config.toml
num_hidden_layers = 14
hidden_size = 256
num_attention_heads = 4
num_key_value_heads = 4
head_dim = 64
intermediate_size = 1536
vocab_size = 8192
hidden_act = "relu"
norm = "layernorm"
norm_place = "pre"
norm_eps = 1e-05
positions = "learned"
qk_norm = false
attn_scale = 0.125
bias = "qkv"
tie_word_embeddings = true
parallel_block = false
init = "uniform"
init_std_qkv = 0.0299
init_std_o = 0.0
init_std_up = 0.0299
init_std_down = 0.0
optimizer = "soap_variant"
learning_rate = 0.00511
beta1 = 0.95
beta2 = 0.98
weight_decay = 0.13
lr_head = 0.00799
max_grad_norm = 0.5
warmup_steps = 200
schedule = "wsd"
decay_fraction = 0.759
decay_shape = "linear"
final_lr_fraction = 0.0
batch_tokens = 131072
max_seq_len = 1024
doc_mask = false
z_loss = 1e-05
train_tokens = 273900000
max_steps = 2090
dataset = "wikipedia_en"
Each number is 128 + 24 x the weight over its row's rms, rounded and kept within 0 to 255. Layers, rows and columns count from 0. Numbers have three digits each. The size before them is the row's rms in percent of the matrix's.

# layer 8 MLP down (transposed), 1536x256, rms 0.113, rows 21-42, columns 192-255
098:136105127082145108160141133107144131135105137142156100124070161064138117096139149144112139149136163115134128133142106114106080156147142134117123135106115109125103117125134110127138122110085130
103:149121128063121113152130111167124137128126088136113110130095137144116140138111131143100128164134159100168136094095147144134106101117137133092100142147148128112072170143136176095148169071111154
098:158103100145132114135143117106113131213148190158133144103082170101116130104138130053167102117088141094136098122121128156159098122120150131138106139125103125098165107094123144133124130154106154
104:132125131138118124061137133104184080126155095095121112162172112120173140100160143125086117108091132147141150130156165116157113111099130122144113118098163106138124120119100111093157144126132140
112:106181130120137098090147127157147114090143148114095076129170147062119152127148123154144110136138165143144137172090113119110142127127079145141104139126163156147114153123121123139135160126115093
092:144111179157140158110086092115115153147129160157121162119099143169114134153065079104095085134133117134127119092085158141130126160165161141126126130132126167125166156147120138103167170110126132
107:146134092103130131116160092131129109108116168146108103122107151153100119141126124143123109093143138110123150129157099052099095129152131129145141149112112199135178083088171112112087107143102080
077:074171122144126111113157168104119155128080138147128119159172142114129145146101136110115128114154128120148086129116159125074078104134161128133132141168135150115139152146133129098145134122104118
100:123127143126148107108155113123167203134177160109150113121097141118106153148129120130105099134124169137147124148143150093140164151089150112176132153104136116114111160151135148139122116133144116
087:183148125123121118150135129141106083138168110150133155109135117145134149122143127126137122125104123181108146105122097128112126117126093145121146123108107132151116124133172166104149163174161144
087:150119082150145155104128178089179115150118099086154154145154165122130135156157129102138120096147110169144116069139126138135138090124118110132166142122154109140085148180122111145139131111161112
105:122103143116159141117143182150133137129169111136154110168177080193125142105141111120111134129185157131116151078164150124147108135145099135158097125136110119115107142176154116127128140128144125
100:133113093092100082118134170107094177149089121188154175099081128152134140130099160194121139111140131154139143133134120086130148117125173112091139122135135096131159142109126138092169096116112144
087:110178105096131091154116145124139130119133103130128127129142132110133107121123112089139095056160147121101144090173126143124068128146109158103133113117116140144145080164096100107141082119135121
099:103150171194089187089124133126181126150162112180195127101162133139126164127139089123128151180151150107155081125158148115138132156129120142154139116100126121121112132116111177116129119097113122
094:135152095136105120122149108137098078134105149099139126106130077112141170137098129135175109153108143170117140154117129116119115070153124158129111162088143102127127128161154099131083166164107106
093:176132205183161122138156124118111136126175127125136145133141120165112148127108098151132076136144124164126101128164126150108133117132169144139127093145143101113111146104077119138136141177135112
098:102144151131164115110101124151137136138161136107115143127160119074139138150133123145146087139111117123111146116106139106118172109122135132119096198078103117174173135150109102145052126119189138
103:132129115146126142161151140126165123123125136088111157131138147159162118114113124150132139136104145106110138084085126122164056119144105140154127123116124100094103146122166145118126125116086105
105:078137152164122124146091137114106131105143137162118169141135114136119120140142126141087144144168132168113140146146136130069133092117139134127143141126115170151123174166107148111170127121104098
076:122119119116130110119125132117114098122132151131104116074117140140097138107083124081112113123143091128122127084129093128082127108148104113103124139155118115102141164136110135133152115136068145
106:119128132154142106137110118123148131128117153118139083148134152142120111157142149136152160106069165109099139115129165145093132138090136114088134143147065121132180115096145138125079122143142125
# layer 8 MLP up, 1536x256, rms 0.115, rows 22-42, columns 192-255
104:146120181133159133105099119184119162119139119131140105094181116090129161117138101178163121133112085155147110126118103125153096086132105128116090129120092120171127117102139127110131153120135113
104:081127191123182130132115124116150130085129133127127103108128125125174127102096139123110142109146137131156123157146139157125145183117133143114138115130122119133129131143078148104143141086150091
096:126077111154162159142123131115097138113118125159113168092137125088102114126167170148121139136159128128104166120165159143121125154105128136152149124139139146139123135131174119128071126174142089
100:105080118144097091118130177151135164090122108142167129108147134157149096155139143191163132161160129131120142140145129105119159138108123114127104123134147158143102159154142132145143182110092140
098:152190096095146141153104083114151081151130126121130118140150151109145124122127114139140128085153145098173111113152116116137058078130111160122119163095193130171097096111154133144145090123100083
101:093092142174115127107156134135126161122177119102116137073106162114137128101155164145115128107103151101122119134163134132132134118131120094140126140131139100139135108123150085105111139101119102
096:129094162122161136131128121147115102178175152165160139131106145104122149115166136126137116181104101154145112118145134172128084117109152120127109169161145140120122119108118173135080149120122115
104:100143141159161124122098099122116119117110082107146135117117154114099125110099142118138113173135120156140108112112157128136105105128180108146149128109136183148106109164120162137106112150118134
101:141116145139137167117122111129118124076138128094162088094148149114094120162142118139127101066109160105101119136092145112067169136177150135113086079168137118131127111134128074132125143096135111
096:140153150127120138170171152120111151096128128123144163116105159175118090157155121130144124136089131153163114133114138112106136146188147106121130101114121103132116173121152094148108139110153099
091:120098093133160099092149129106140128116184154137161086090113158098143164142111116083137157127124114072123127137126105107062133170137172139170145144136134113128147182126123087108108136125122116
103:090132101129148110122168154199137128144145114086131126113145115089131143124115133110096087164111115153155142134105145121102104173143126148124138138112136085130123109132151163105127126157098116
101:147111161134146137119157121144129144149055129105114117114131087101124135168166160113101148179143104133102096133116156124143114127149157101137140176136132086131105140070164142108089133145114103
107:117066118108094113143105158149124136136148133083135106183113104125140119124131161112146177110096129138136101156135101173144092128137158119120147135152124076141116124123121141109124162133095126
079:117145124099136141142092161089121108116137134069111105139145127149114135131103172186125098118079126120138150102173139144124104147125150136141166109123104106104142085141130178098162144104133120
099:148143099163070120092136104117135152133150139123106126109180099142112129165120096180143140142147139097117136158140130121105132103110143117145132171107132128135121135115135082108106153140135116
096:107131128156127138131138170174142094119129087127101130113137161128090128146114120147145147116128153141145148136102148168127114089141149124140096139111089139089119111156115137136139126150144117
095:130122143112132143160169087147131168110114126160120100158171148114101107102147141168132105142097200088120079120071143187174096104106112139071150195095110117101163161149128140131128140130109148
112:139123093131136104111100095101103097117133132130160104088108106129156140098179117144109149154141118126139146093103115098104126105137138131130143140142174150161111120116144132134127130082155121
101:116123101195112129132127078137118100157145151129163116162146152114148125095156126139096201153133142094115133154114116114118129128158120154080161101171113084176121104089127107151089133158119108
111:147125149139138167076147129113109126196149126187176129138143125153125115120121134100108178145128164153120118129146128127141120110175159157134146107127146121132136126128121112148127146098135154